Part of a small language model's weights: hashed n-gram embeddings.
Each number is 128 + 24 x the weight over its row's rms, rounded and kept within 0 to 255. Layers, rows and columns count from 0. Numbers have three digits each. The size before them is the row's rms in percent of the matrix's.

# layer 2 attention query, 512x512, rms 0.0406, rows 164-218, columns 384-511
059:091111121142131180126124139154142143071152093100135103148113116093145142095112115133157157146117143125147104162127112189100152139146169151134151105136158097109134090133137177122151159101174122163108121113138105125112120124117114111124169113086114146115085153105115140134150099141123116124117154080131130110104145155149093098081135157136169101131173162150162098120111145120129117143115
055:168128165127096156153119111129129109145157159144156112184078144149154109110134093148101127152121115111127130183184133150100152164117123125100153136134108118131087128141137141103126146156126117096108156170115113118128095111095146114160139131115119134142184145118153144106166160120171131108143147103113144149139082147126151143141160123123171144134122124109079069160105091112078142101146
055:090107113047181100124086150136085120104124156125121111142155148168157166110144096154110163111150128111081131111086153084135120130135183109100152168117148155137131106152099112167135098145147150095108092137087142101127140138124080114124125131134165133117148118123146097118118150133131114142089146134126133143102124127158119128165139153140109180123108132136163124127135139143107124120105
056:048112096172145096165126130169099121152140122115138110158167156121135107112146111151137147105144128113160116165134132059125102129121133175163169124127128137102123134141146124124143124090069134150173072107085180118110079126107140090143168071135124135119105114123140168144119121105143119129135147102148106174095164146101126127137070122118158091125133101111075107090130104144129153111105
057:138130109095152108066146117123113114128122101111134171142165160108167158100121110158119144116144140133156143107117162095103121136182159143109124130104147153132126130104136131140151129117171126097108154096116117142145107116099083133087118093136114132145187148159145162072164115110108144126102130125142125136088111084141175122106162153167095116145126170141121132100099128082122150135124
061:101103153150073153143127121165143096133129169114133101190119129138114125169120135138073148145137135137110165124150110096133095125120130114153118131089104071072115151093118112167095149137141146153145126190150137142140163118145171125157144166129123154158124106084129104137110175147095110148093149120120118114112118121157097137125146128137154104132118091129100117124155082104144176103144
060:140123108100178091166157109149136130115109150118152114114115125153166100161108098139134068143135160122148133131129109106099146133092061091156145090163084091119136120159138137102128148109126154139169136123154127081098132147145123156127150141145065166121155109105124154120126091124104123078126145137138132136181114147142152117110122072101136096131148149132118041105134123150133130137131
060:124115120147136109132170099126062119107143121178112146111101127122083181093114145104141122133154128131129142138119147127106107153141135127126167181120116172116109109125122107123133126108160168142103100100143142164129122120140156078125093130133127123139119146131117126136149119179156122123108110108140141113098093135091119178087094105104128096132137140098169134161120137108130141136122
056:169072088122115160094113126115168137118111137120146090139160155113068161132144155149129119101110122136118188111161164115164107156147147125139096103124148113149134108127113170187101103140138171135111151107134104094159157160105128129152136159107150121153150109161133088134150132126121119094166125149105136124077151135123134168125124179131113113117104120095148120121099159114134137119149
058:132087123130115143111143118094168147131154182135155114117116156084117157092080142132094146144149128137142156111101155155140101157139146150148144172111125169142158167094116128154152095112148153108128102106137115143116152183111128124163082134133167152111120157147102141126169120131138163127124105137142130103133064096143127155108159173148101102105121124107155121121154120147147116142153
063:129135115113144111117115154123149144094116122118127136156154091158124115128142117136140098145138099088147171111101133128120106145083117119151153105119139168122144131136133088095087095105128112146151142112131086114109084111108092094091130126150144130128163099124184122119083121120140100108139115106127118117087095152132117144121111146139115099128185134094138093101100112130141139106124
065:095115155134097129095120095119114120123096098133140086125116134123160149170131146127115156136139121146138088110120125113146138125135076161092125076150106113109099112122129129155091159131119131146161101130104123134113138121140127127121151132144110165144141128125146127063127081120113132108137128151151112117143087142113133121135104119149180117116137187148124091118144125091113127078169
063:097104149110129139115097131095156119092147151122111134153132131157120149125089083113147100090106133167121121118096127139143153159134130087119119093109146166140148118079126125126142087109145148126109122075117101166136118121172124128066131165106147094138106099135094096124090118150151091159105084160119106121148137090138146155096132159134100158152140098127149142153146176146115086163096
064:079118154147087115125135138092159078132143119116121154139153156142119112134166158119094175123121134113136143157114138153103077078122108140112169123133103067106123105123152182104110097116121162119099133123126130145098112140171148167131130108176171142145150161110147148127129084097161132135114148151122113099137124096158109076100153123116084160131091096150124085119167119114101132141095
064:162162132120110117140132120135194154129133130129113110130086109134117116123116196163136139126165114103130145143162143113115171135149082162128110149106153091149088130125125111131096142130131104106115165104167162106140140146108052121109129129099170136110105098109140108127147114138136101078141150131149092147088105101147114100133142137102161077140140125129133170138119102104144145095124
070:088108163108140103114111126142103135121122130179112171135123069140115108158107117118125085105146101142136123130107120130129111126127163096126110109111117183144123158107121130104141112111135112132137113142150135128136115132110125080118124131119143155121144142106159147160106144156103129132090116140122146138119099120101105171136111131126124137151136113092135173125133128159161125131099
071:131166139139171145133125131108140119170106112097138112070144088123157150151121165127103152124142159105127172174149146120152124138148123127133159158201154119126116135142124119112130133075177089117117141141150136123108134134114125129183134128099121139134142132147113127117161106142113166109141118138122141147091093165139160105124160139109132088151107130101131117144097117139110145117145
063:147146135133128125159093118130126155149147121089139123150127127144141135136156084119167130116146138125134126098156105134116126146099061116134120083186170120117145104172133125139097180121109129131115111152119095099156125131105123148095071098127113109109135108085117166125118089130101103113139137125108150117114129135104115110100141148096165086101142166130142141148121140095140118076155
067:071129107120141128072182109148148147132127147128116118075152121125132113145140126119116129129151129116135137137083112143109103138140109121190129124133162139147130131118135076132188120119108106079123100104113102098142114159112100102145139135088115130129151121147120135122142138177101132125122129133132124119136117117108140192120140109131153144130178150081124139114122130186115102170102
071:105123186096083097162176153116145161083092122144106097086159097163142105197114162112172087157156136132106145090109122140085122108118153101140141135138148173159102131147096107143158154148121097141148112121141101101123095100118090140169094126152064097137135150125130156098162130140125128137161107150084152078086104144121144093120122137100126129147141124111129128091100106138115145066089
080:115160110127145123123133108147131120104105130140112125156122158137130136122125102129122128146169106155107090111103128153105151146122177105131175172093119126116139136102147139123107130125116144135132086115125126101144086111130184119106177113160154126128112133130140178166082134132140104089129147132132109132128151123108113103112144090133091170122132107084152102091160156117132101149136
067:172117132161116126147125122096147087155095129123109105131096131152138130123171125151130152143154137084097115135155138158166157096111093127145102124119150110106099094196127109097111101094142130142124136131071133116130137121129101148123153192105145087126162114118106119147172127121137143126099146160169132134146103109161125150120199164143160155138118136191107113112113147133143134108124
084:075117093144082123106136114154129171133110142131108134112089123152165143119114113151108146169131149175134100099109145188137164121169161102153116132128150142158119133085132109146179114154098123142144125136130120099139112097188133130130118115105165075115133130113133132160090128129104084153090102116092148105163126122096108115138120132151126174156167139096147113114152114139103116110118
090:148154135133145082148143103127162127132130089126129154127084157131144122144185164142110122120166135117114115165124110134124129141124082146125145150105135096095147092169163065123096124138145103165129124129122097116129139137171130101108110120129151159117116077067128140156107148182132162082116117147148144136095123138124129128133142116151132081094097159090132121144138111092128105118164
094:129135124127153137155127133152146143144127114110134161127122103109141136123106132095125128137117115096137096107126123105137125149125093145156157122163136101103110147156128152144149113103129146130139138128120132129105157132129160158113206092111094183121127136078104149142136118161156170140157120148124118126155148190121112139136123119099136160148122148121128107072126148144155166156086
074:153091101118198138114098141120129117169121120113186107137168142149118125118154108142153120098132109145124103143173139107071143119157122148103107103081156172163128147146121159165109126166107162112162127143132163109095104106110100105125145142147108103139137126178123151158115158150132108118146163135128147121136157082091125120117147141108134151134118146113102128148122138107132173149110
081:111101121122134163153154096143139113124092114138120180160105154104107133109109113108120067148116126091157105109127116094140108165132117131148205137143131126142124134145113123120131115095145124100104086111159151120153127128178162121128151073128132191132148150097107133126157117117164143134180128146111153123149122145120112117123128125094157160131123148084140146091134174138124127143145
079:141163130078103138149103136169144180095133112096105147115129150144161146142137121148165125126147129089121169129123096142147116110140100183114155108123118106122124160140148081170140115119138151124139188107123109133130132165098146139161124114132099153116116128128145136139130112106123130145123109125130159175109158134133086136181126085132167095115164137168123129112139163110098084159166
130:108151101119147076092160172138122141159140149131133123129160136157132136058121143118117113157158127110103101116157173127155135096093133137156125112126133169090129158120133134153151132114174118158103139124118174130101137132092162133183134154141134157117133121120115151115119111107129093146115148146105184115134119145127148128145165109138172150116140119107116091177147177154108122124143
121:138146134101120167099137094132101119141133106116136115117138144109145147120136105150135161114145104089127103141114097140142164168131135171130092093100142111168100153144123105126140120116070187101145116121129114132111158105150068135116133077118163066113140153149128132115113120103083144125110154156113147159159122151119119146123178132140073080120132178129089138170132074147156119140124
129:104157163129135101170121098119097163112112111102114192110115143144116124130099068159121136115151147126099143119137098094087151188069163141121134176148118121132127093142098089098128119147117097094126111167111121173133120123134097156114095112115147100110136121083109173154148126126112108097163103134127148137097149153128138130085155109113125074090104139129099124139125123103112141097126
129:139130094167113130118128136147098130122153141142127128102112133116121141135090150138141158111123127098152116122130143135127074136087121078110109154106147128109157106104138119121075079104114112107137131144138113134127130152184099113151143107149079116142095132155108191133133082144128111117115140142111124130120138131097102105150113146130134184176133132189146145140113103100131141165140
130:121154135144154143109148118132165126156133132115123131107107083131107134138134143133110146141138164088168093105156137076064118173095110104154143129167161150140158128136107151083118168108128133133139143089117144148133113138154168139116165155123109119114143143136062125156130147148149112124132130086113106146126116139130165138111148171161084114114143115126168144155122131125127146140160
127:180136108156097124126122103118099123113181110126095182117099120106143125146157104149128074076142137119109140129110118100126124113134096155098115087111159124120108135129135104157121166096170163158154099115172107148091143124112125117147137176145100185113135114142131148112170142106084179141165121093162172155157092092136123125126153126128094125176166117105124143125113141119127107102153
123:167121132168159133123165091088136122159143124128152098113081132089163131118097150121154117101175143157120119140108070112117102136172141129145167104127128125106146125099139140144116100135146092166103127139140120152098153138135179177121158107138151124101123114075097113148111100143141121109096151159123142091130145140140127116174135111108126096175103170115136117162172112099145120125150
124:117115124141100113097114146147125127172139133104090119128107192165122136106143123102118099121098151135115117131141158122174182111144141107120087145143130141138107055145110082156169090152154082108120144109174159122081153130184153126149151142118138100105122122112136097129115178118108108120163117100084125115108099096103140059125107104104042121148127096177136119147133112134108149156076
127:106136138132158128064140140143102130120121106150122119127100128110148125149114109158143133169113130092146083139131154125130153102161102142143129128149132144167137072097110121114135154130118110136155140128107130141135149105104115113162099179090146131143145110204168142150095169122089108166098089160152149132126139134131127085152134155120130118138127119074135141105140131091138100137154
128:170137131110114129145121101116129149156126134136128117095107096164070132131119114154128101127110154130107149105137142186136140143133168100081137120165108117144122174125128137101122092116155161122110106110141171160091135107120093119075083141109114132089124147135130090134137116111186154151087168139168112113134111114115127134113180088107166108158122091172095152121108121131123107115145
111:132127118116129151136128101123092126125140114110125140098123109157161084145145123158132084137154128136140118172125151116133100089120116117156110129079133163124127069136129126102156175112110140121147084170120138140128156132127106118135142142167144069134147118123158172134127141119097116143108138125098166153142157163149132112138124116136099109114152112126119145165128125120137116148099
125:142104101121091104161128108144155191117121142181104103155126126123144149092124160160133130109093110114127138159129162126098128118091122158149106120104125110121142110137150096155096146126139171079125137080122197108097155130106130109122151124110139110162156118172117125178167113114100157110140096098163122149147136123134125136107110117092116122098133081152136092128148127072104117130094
118:137109152158116134137146138174102137111113158084133077128122140140162151125052125109130122096124145113107114135169151090096123114128093151134176103180077116113148124079128108120106136112082125114156125136160106139129126136141118157108102183146127166115130147124140096143118126125127140124153127090120167151188176141117110095136135110131107141124087102141099085136151153113121126107132
130:102120127119184138171117142105082169101109110144134147136126119090107073172086123161120146104131115199122129128140109125147172195190148126111119114136082108147115126137136117131115123161164144100123145132131143099134107128156162141086094149143115086117147106101166098139117168138149124114147096120144188112128093119123116126158115115137116148134108121148135135089144157153123128147179
121:081101196120109130098139127115156128129172071159124107080096158148131115107061123112098125105129112178156157114160130093168106178133160144134130153166095104102157125135115135125124137107151135132132160128151068131122152117115110125138140137127131132121118164127129135121124119110084117110148131152147142109148124108106141134207086128114151115090138140142173152107135101140152118134129
124:088145137139144112100111119121101070129118138114139108115141147099136141181110160160100127150098144137161152113132134087131107128116174135093095114144090177118156129118142165156133142110111120083097109140174103126107101146136146120112116145130112149112108115155131137135134110108135116135134089131153137141099153121185136128166157138148197113137168130169112134143102130141118144080119
123:106097121114133126130180078149137075129143114122108138077127146077118137161163080074112085169174119091090167134111107098158127117158108119190164151124096143153128145095145130147200146147123139147129126129128127103147146165106130136115130113173131106173128128175123156115184177115093112137127117127136091123173094149142163095109152124157138136128125102149165149133170136096077116144121
125:122159113121110136106119129105141129128099126119144112117133118140137086159152137137118127148151122104133113124107169178151100084187119120122083106128116088090142150117139129113158134118125110187148182142191128136184140162136136126111139126159099078140162145105137129151115145121120151114144099112117122123104144095125133118146148140140151112164131118147102092156165137092124113135130
127:168116137165130138140130146143120093146141111142176109121159146168180099134100156143133113119153120163085084135116151154087142138082144146099109149148119114152102143154144138159109124132174131145150144124140129122158112150138135113107151127174171198120127149099147152119134128122084109098153129134132165102145127090121146105144108129156130135101124097142137153108146156144089130158092
133:158111176128130161129137146151149116100152107136158102164137130164137147116112135140123078151164144161125085145080104156134148150120129090194108104086194094130146116123119130121106127138137120178129154113170152104122131099163123177129154158114164096112102138145070111102105099141120116132099136162140095105111145136133139140124146099120132102130143125127161191147122126092150112108165
130:107188175129068128122148157147121095155122127117143141106159123128155105098105115105117170130156140144085130147101107147130083138150106088130149147107077177132122138093131119158145127135149149093146120124143149119128126141132090139091133087128089096141133117103127095124114137150132144121118136135148157087112114130099138152104072094125076150146132147115124122136110099108104113125118
122:139145161118121125153079128141124143067141135140158099118127147154100175162087157118149123144112101129107148111150146141110082148124155114106143195131117154130130107107112142133144153129207122104158110127096177114106183122155102173077147132099170147123090111124137146117114139131133129140157120146165111145129126122103111096124114155128139175139096150161136111126121129117122156138103
118:131169147174081124182120100131120122140140113117086142127157110144145165096123100140129118132113095084139113107147132118141100143149126129149141135182112084096109145138165091125148151106148143132164088159119093086083180123123144165147133140102143125124098118129145088103101106122094096081141141131159096105116128174110132091107129109142107141149124168129161185143128089155124112131128
127:128131101144110120103146148121130114157188115135129162129178085108108105156111129139127120143150137146117113149113124134149102147116113119149135083086122085125131061104134112173110142141163152185111108121117151112130167094189173093144156135125096105123173127148085121140115126144129156116126159156129125133155136133146157111121142099144146137112091109113139114124120139114139147110157
128:106132127114150116110093162153119127152126104114104166100114111154165079176120130140150113126126130154101113111123168102137143149126125097140073153090102132117161113130125125106123115114102152133105125119122087125140112135130142129115123122154121171141135114130135133139143151115129140126118141151124138178131070156146112125122112136114155125166116177145186142132138147131077125166156
131:132142111140089142151112148108097105082181089175125132110137095131166112123167135118133116121129101086123103150114109069090093167094120118126114153152103107125110144143132136129139120131089145171149170124130126163115120139124125113119151103129073180148152093112090136099114121127114138129126138173123131136150100132113141143129080121119120094136108135124144130172124110102162125160100
127:117061141092116102128157122108130120162147123099145177096163154125141103109134134122151128154139115144160138121155097166120138159117127153123128128171127104125095088135135121153123164135147158121146128160109145100140121127102127150124132117166134136130123142142107111126149121140131126137101109110146112133128136076124147161142139142159118107118174080160115067136151138108099125102122
# layer 2 attention key, 512x512, rms 0.0421, rows 164-217, columns 384-511
051:134138107151118118132139124124171130114112132114136155142115140134105153136155167129124123146124125107098163132202202142110177167128123148124125097150131155101121138168139116142129138143131154124124123138132070120074134130124121123141149113136130145162153152157146152105120109134138106111118142155140110088164159141136158123132122094141088130131131105087101153124127094135125077119095
056:129146124123151090117119107111176140153082198126122140090100147130150141102114118155135131134111123114144117116097129147126133124133118060154105129081162121157158133100137105110143092097146132137114121143091106105122144094133113139117105116150156123140093130115168109108142134096118101103141099159137141116180114073116127110096137118104100133146155118100118128117088161137115131162075
049:152144163168147094127131113104132131134129102132134130100118125126121170139131175131138078132144141140127121126166145168139083122127130147127088168119155081125128098123135110113116108122170180120120155081119113102140152115107119124169105139095155142126156157174130119133161122093139165170095150107160143187164122108147098138115167105097125125160126147148115155098149110088142111134119
051:130121103092149124146126144164134140154118111122131126099123082118135094090148131106130107162126144158146101107081067150124147134184189097144134125099119130133147110114130120100117194088173123140117157145135090143166098113134134160123080149154132093101138139146155148112129109145107098145111119115102135118151128142121134100128152142091133126147126198146153127149121141149092123149125
049:078110135130113134144122062108133162147100142165120112134095159099166134129098111132127155111137094151149108135143113137146144161134127104102127132090101105136126166157155074125170136159110122137121089103141160085125128097104138119115133083104146110125123146152104091160125122107130101117155140142131117118141157140154082134148118141101135111122136139150124153142135130111156131120142
051:110126124111145117182097144121140152158125133123175135099096173090136136072131128088143110104123130119123071149105126148167123099129145112169135145173135157124125106117137178134139134169158169118086176099126118143088164139124116173097115140191126182117109089170154135127157128113138131155157152142113112112144100093102130147093142088101129118126141184105139093139106063107114112132103
052:110119106140082115134138096123099135116124157109136126088132125133105110140100142117118154149108102119125155091102113160111126136133135166174089150073152181178131094155158106099126094116152137143132093117113137106141144174123159144122102124118154123143154115154126074083120123109136115115133123132116143125130157157146149121115161113155098125160136138165184142124121110162108149132145
054:140109148164127142126095084117158134163165127093135159128125127112154108098113117141117140108153109117179143136110090164146116141127105152126099134141099090127130152119086139118126114104071144130172113124135105109157139136131129194105175118136112134129160147147120124147143141124080106162098132128141137123148141136111162122064163083128120171112130100123111132152067128144120118105153
058:134137168108129132129100156127112107167151109146161160063124116135110111105108140132118125131110139110139135157107151171135092066166149101137072114088072108062149104140138167158149134120131113130120097097160130119144137156125119149119089135173107148101116100127148154111150104161128105128157113151093133094160149103136121141115128142105080173130126139151162163140096115129116105136131
056:154112131118124125139098152104120083146096143115139153081071147136131127142153118160101129124108106112132122182124150186141085093191147131142094172100103071112125148122115104129193130093110125149123121100123118139106112124130141130102120112133150127094112127128109113132141141150137144157155128109128155170150128146149138150110141122178115126117090153155147114134139160120135104123127
053:151110093121072122084162144126097135094155130133124156114098164154170162141129085115121106099142102130128112115086118126150154123122108084136085129162141161152095140120115108109165148161108111195144126163142156128115146160144145141154133112136109135090126131133139192111130134140068146112117117099114169120141134142124147118168145118168152126096141103053112157160144178198102150182128
057:125109141088154117148137112102149129103128153107107127057157167140169126108101130132121114135159114100218124134105112118144107130158116139101112124117127109136128118120120147145116143092135090107124108158148129130126100105122148169144117134164104150189134116098086100127139159135135156118107116140117081096123094094192111113095111164120087144141147091152178120112095144144131134121165
057:095110087108143141169144127129120151126099163110121140162157112091143107091150133131125119136151143120120127151123117123107168099107158154125142106096109166121150131105138093159148106159138161134080130135119126132075121139117088168137110132143159148104131141148120079116089136111150105091134121145081153113157134096136107098108116165138149126121136107100092098127164097111075105102117
057:115174128094115108145071129091194102122138122130125131121111135175135147124094102130156124143145143171138111101088096104151115108175099100136111155147105137144129108111138147092165133105139093148113113121124123151114147134112148175105091080114077152070144121100114122135148150144136119145125116141148110139143159123179125125098134159151143149137188098115195123131143092104118128126115
061:099179146129142083115140106117138193155122108172131115143120135088115133148119138139100119072140123090139147167145138122171102171094091146156107150097139130114130125155128128128140150107124145163153153127151123114119139136117139121109150129155093127111129127102111176105106115164076135152147101112133151109139119137150124168107137068098087088146131124167153105088096128116196133178131
062:106114133136128134130124099141150122177179120186147149163129097102117120140141123121154138132150129107065114155133132127132152132127121117125144140100109139079127116118120092120143113192142188160098143114145133133138139120124143121140150136126163143110105076131158120115090096158155125154090149142162119138128171104139138096143125134130140091110122150131089134134114102088101122128127
059:148112186154133148112112108138129117130124141083116128165098149159129139110132110116133127146124089158126147093143130129126128158119135121137151086125154126134122144173132152163174144111124120113170136120111140127123140094148095169133138138130118136137120121130128173090191108126136122103130124124139148117175117128135139141180179149108102120103118148123135169140108130153177143126128
061:161107188135125143125124142102131146124116130116149112078105153122118153119130155116123083100138102118111121129117082117150126105140096140115063150181137103167136125098132151119127145138130122159141114085129176155138117127132128160124141105129109122118136178103107144108163166159122173109177136101145122151118102146127131129123123106148141164110121138154197146144153158128113132145149
063:097091092119108131130134113147120127110123113124102155189143122082138124114083099103148116119112114111120141090139122102140133160107160178148188137087122156111152152129109082143111118157146150125116144156116147088105111141139114102154113126102117172112073117141172085117120141117180145119094115102143097138113130117135126160109119178116136143124129116106066120109129149106106127159138
066:106100129144137138133135089120124141123136105162109109142097112124120145119154116121124128107089077163091151096103157070122111150153141102112157103154112143091121124148141150125143173164128111119138127124133141116134148103150136124110134101142098168148157118122110136156156148165147087117111146095109087110115104159123151167106099164125155119130139114106142134106094148143179165133175
067:118088104098139138122149158155105126152134170121120125112136121104125142107143122125097129146094129124125160133119095147137113106113163111122157164133108136157169093086084114072153097140107109129095101147111088111112103125107126128159130163118138126134121143102150118114083119096122141150138114085124109154121120098125085130072097161131080154150152114116089097156119139151123080130100
066:157167140149130116102103149137115142101129145119124108180157118114129112155127102158092142125123110117128095063201084130107157143114130159148101131112134102113164126141136121141102121125122115124160147114145149099153109138131120090113157125155125143171160099119102172116150119162179140120150092155130148095115098162139149115138114079097071144156136139130115144122185117126146144145149
072:149096133121101113092136113110131121120118112134142130127121082089128124130124145124145124140100163129106145117135147116141114110118121133105141113151110139113123112110103109102110105139153170152082104120086154062081139165147135106146139118150136122098105125138098152114109129136139125083114103112166105119132129138140079117116110148130156146149138093133138107127139121092135066098179
067:138137143195177093117157145140135143102166123131121081132141151110041098114128107160132119114144095130135106117176158126129113100136124120132082097119090110128105169133131127125100119137140102143138109105169126146143100078118080132120130157130100116123102105113114161172114118128117137105185168108152170120118126092096192168121122132067093135122113116094113101146116133133164167187122
052:152092151100121138099108153109132138144161149160171104148136152080112163097157090094124146116118142133106185137113130114151126138127161133100090126169113131079146109128120168151099131145104105137091102151133156092127118112096055153149085122127133123096127160093145102094130130091116132132105172113159130101145178130120161171137104150160155095089119115131120177112151119124122118126122
074:132176131113154156129137144143112138113114143138114161161151123139170138105106113155120151156087125082138107159115118151145125091167136135157123206114124149134138112097112103078145143215124132097120142174174121097151109106160141118142177104126125150121136122129108166128159140110139134128164124109084112164159138159142147164126106115153134110124153130163137156111130122135151144118092
070:116113103116121122067127101172123119165081121134132097127114102123139149143145141111156140130153129128115096082117112122170152126146135120156122137122134088139133098119105151148136157108152103121101138154104132184118181090098099121132107102106106090131158112132131093117123121138117096150113147110154099151169131081103065114111151147161136142111145121171122147165120124128107136081120
071:131112137158123088114132176155159150110116127139126166114126141143151109138114145129114139148142130118139073177110140125091142110154144126182116169090153119153125138115145103107130136120102123111103121106114175099084094145167127119123127119133097125147133185135137169129131106138126137118123073178071130112137132165100126134121092089150148123152122112148090160119097135158091156098106
126:130149094132139078123142151129128151143141149136128128135157135148160129073097145112093093131180119121121109120173145128165119102086131153155128116120138155105138139123143125164144109117162121156110144144137163141114154146097142128185143147121122150116110110106109137113114120109133117139114145141123177131149120168132122131140165119151151162134138115095104102178138186178112121113139
124:140138135105104176108148066138119108145155109154130087110121123099127154120122123139153157103137109100126114153129072127171166160126119178117100110091130117159083119133125112142132134131089169084154114129122110110111152112145076123105126077093161087125134149156127108096133122096098141112132129177100145155165110161137119148134170120124086081137117176130083126183118074161161128135114
125:107155159154125091147142116110097132094111112106106153121115156159114129121109077161126143114118132130093149125122111084115151208072153145148144182119142143130109098130106093109132131161121101103149117149087136180140115123136114140105090146120139110121124118096126169161132131137109107100148121131140137132081132143144146120098145119123121059102104131135089127144141122113112149108140
127:139113094166106108110121148133116154107159141129106144122119140126128129143108144155132161108114120117161111144140154135130090135094112087112126166098137147121144088111155117132104090111128107108129119132136114139141122170171085102144137107131103108151106138165100160124134103142124130119106145132116147132108118123102117110145114133146142178168130135177125128151109094094128140151138
135:111148124146168140120152111135159136171129154137131142077085084131099128137111156122111149161142159109166115104155121073069117173102121126139137137153160143143155098120112136093139157130135122143142135105106113142136122141153176130119149166111112115111150167119089137147138148151144112115139128090122100135114128138120170128103156152162095112104143119108172145160118122111113134120152
126:169129119160110144119114085104102123094158098127115176111095123117127134147149076165134099087134126121090149123119126110098134109144110156107104076112161134114123154138140111162123158096195168148140095118173115134106127118123132100146144166141085164137146087136132156133184155103100180134170129090158171150151105077125127135144119123117110113179159117089106153134128143130129108122154
123:150125155168152143115162094077136115152129111121134076132097141069156118113098150134148133119168143148120119147143085122123131124166121116148153095123103136102144133103149150148108120144137094142118116147139131157124156137126159138133172110132130139083114124099089140152115127148142122102091164166121141095139153128129149126179147123120149101173093170128139124156159100099145096141144
128:115114120113110121088140144143121130167127141102088131123118192148138131098150115083119082131114144138148114135140147111159186128131146110157079132144119134142102065145104073150161091138169092119122135104172153122078148129179168126151156145118128112087115137119136108128107165125108126139156108097085121114126102099128138082132099101081054112162133100164141124159119112149106146145092
126:112143122129141122071124128148091122124143107128136112121110130108154118146124094149146109157110137087144100156116154112100161125157090157149132112163136145160143060107106125127122169127112117148140144131096122150147139108136102155157105164088145125134138111170180135159088167126103113153073107139176150125138134157125106113159125167129124112146108123080128137095169120092158105133177
130:153141134100111133143119110112142164184126140125124115091101087171065125134128104151149107116095161135098135099146138188150132144127162115082135128164106114161143161134134144107106109101153174127103116107147153159093118102123115108063108140107115106085123151121114080129143122115165153161088157163164128111121129080101125144110162090128155100147116097188094147137117118108135110119129
127:116119112100111146157123108163114139123123118126127155084120088151160093124131145160138061117146126128146103154102141128154103122117107118132132117086129164128106066159128128104154159123136142133166091169123136125121167136131107130131115133164137052113141121096165144133120134118090111142135132111086164134136144172151096092129128106142105125124174126123138152160119138128115103122097
128:154101114112097123142123110132176160118117136174113114147117138134139155080156151163152109094082107139120126159115174113074120115107121156130105138113125107133151117152152090149100149116130146071119132056137176115099140119090143115134143115111151124168145117164110125153175131123112172119127113081171110138140132133120121122104102115112116149104122094155143086128149135055108116131105
127:151122154153121134126124138176128121098110146098143080134127123148142144115045110128115133098118140105092116119133166107093118110110104143132172104172091095119140139078121106129118124123089121120163136155156138132138107126156136148107109187154115170103120154133133081148113130124132164125172126103112168145169182151118128087125144123108107127106096106134092092133130153126134139107130
128:109114137134172126165124133093079178098102103147116146136121115089116080174089134148138145136126111186137141134162128104154181216198138138124143114144093109132127114131130130120114117150148156093120144123111145105128097125159152122102105140144088119120132118105169089134112160141147132128130103100138178116128100124134147131131104116134119151139129116126148139081139134166121139120183
130:094116174114106149108133143133160125139172080168132131071090153150134127114069123094099122110128108169120146105145121126160106189128165135128142153164106105109155119163126151143116119103150146129141179131143076129115147124103110139140141130132130123136137163119113111132136115103079133116154148154134127099137134122108144121165113128118149128091164127147154146111119115151143116142134
133:083139131129137116100105104147110067142133146111139120122145146082155141168123142156117114158103141147167132110119122094128108130127155138070106114149098177137169128109144150157117157095120119072124122129160089128088094139150169116115110152122109132094105133136117133147140113117133107140117078136148155140094142103199140121151136124150184132138165140173092139143108132144133131094120
126:085114127112132134121178082134147074132147127143135126081137142084117151150140085083092092169171117111114159136136101101166122125150080125173155147106106142149127140102119120147191136155141145141125137114144120080140129162117132151119122119171122090164120139175122171132184162123094138143129137116155093130158101135144138104135147136149110113129119082140164156146153136081092105128104
131:137171134126081146129108120112149118112092144115165102103138122119130103164128148117123139139147116136132127114109173171138101086180093131099097091136105088088141144097150141119166128142147110170148192168191131138192145173137130120114138109134097093158161136093137122175113146110120117103140099114108120121121134115128109129153140135139136106159139125132100099149167148091119119131132
125:169100149186134126126137149137130119143137106132169102121160146146172101120102154132135118095141143184069097153114128153096151146076164144112098151145116111159110138143138139149094130132185135142151141117140152129173117167138130098095151143190165187127121144111142137121137145112094112125122132127131143107163126114132146097131124123147143137096115106152135132114154145145111119161104
133:171117165121131175139132123133147107107154110132145099149120133175135146116096156132123088158162155161121090158098102148131153149129130091181109103107183108140132119123115140134115126131168131169120147116162151101109133103156124179131144154092143084129123153140075115095112105121120130143108127169124099104124139145120130152128142077127140108134152120118168188133108135079149099098158
127:117187172140056124127163141140118090151137112124161131138152115144153091115113149123124175112160131153099145141109094156138085132140112091125148139097087181118123137112144128174129130133166150096144115102152140135122110160117113129087103099114105098139120110107115083106106144138152153112112131136141158084114111147112112137107086093133080154144121150111130115128130091127092118133118
129:128122138134135139146080136146123157072143116145142128121143143149103158152085162118142131135109104139103156091151123140108077156128159107091140186130112149142143120114121153120137123126171113106147097122120170107109192130152104178086162135081156113105106109113130125123109131136131132143150136156161116153129128131105091087124120156138139190162110162151142119135123131113123144131111
131:125148144159106139176120096116122118143161107117080124148164120161129163105128083165135140111108095083123121116136137104137124148160118134164132135166128089104112140138160112118117144103132166138130084162124117099080170117126134141160141157103156125143097129140159123120108110124117108087121133127145121121111129167109156089112122116150100128131116156119138173134126082146129114164128
128:140125101153102120096137152098139116149187084102123177136184099123109103123121116147113131141150115135112121116110141142162108149127128109138122076086123070114151075103131123174106140142156131175094110148106176095126143101171158117149155133133101071127163121169083141144121121141134150108138156142157141135140132104133141110141144117136147133105090124134134100115140116129148140126162
130:094135132119155108109080188144131115163147104100106158100124118149171088161127134119152115115135137173104139128123158109136130125119125111136071155085110121130132136138126128135119121100105126117101116107125110129130125123134141151111103126159133163136150111150116127138148150105132159130123147161137137169138092159126107120119116119126160130154132176161198126168136144140057113154153
128:125130116138086124134120166100097090094167071182138121107145101135162120114157118115137122132154106085118121153138120078077087148113111106126102129155118088122121140140131145139142126115093135170110162124122114139112118117121131100120146104140044157156152100125085136084108131122107136132125132146114134141142107119101154137148073118107129097121109146137128113171107106096178119159105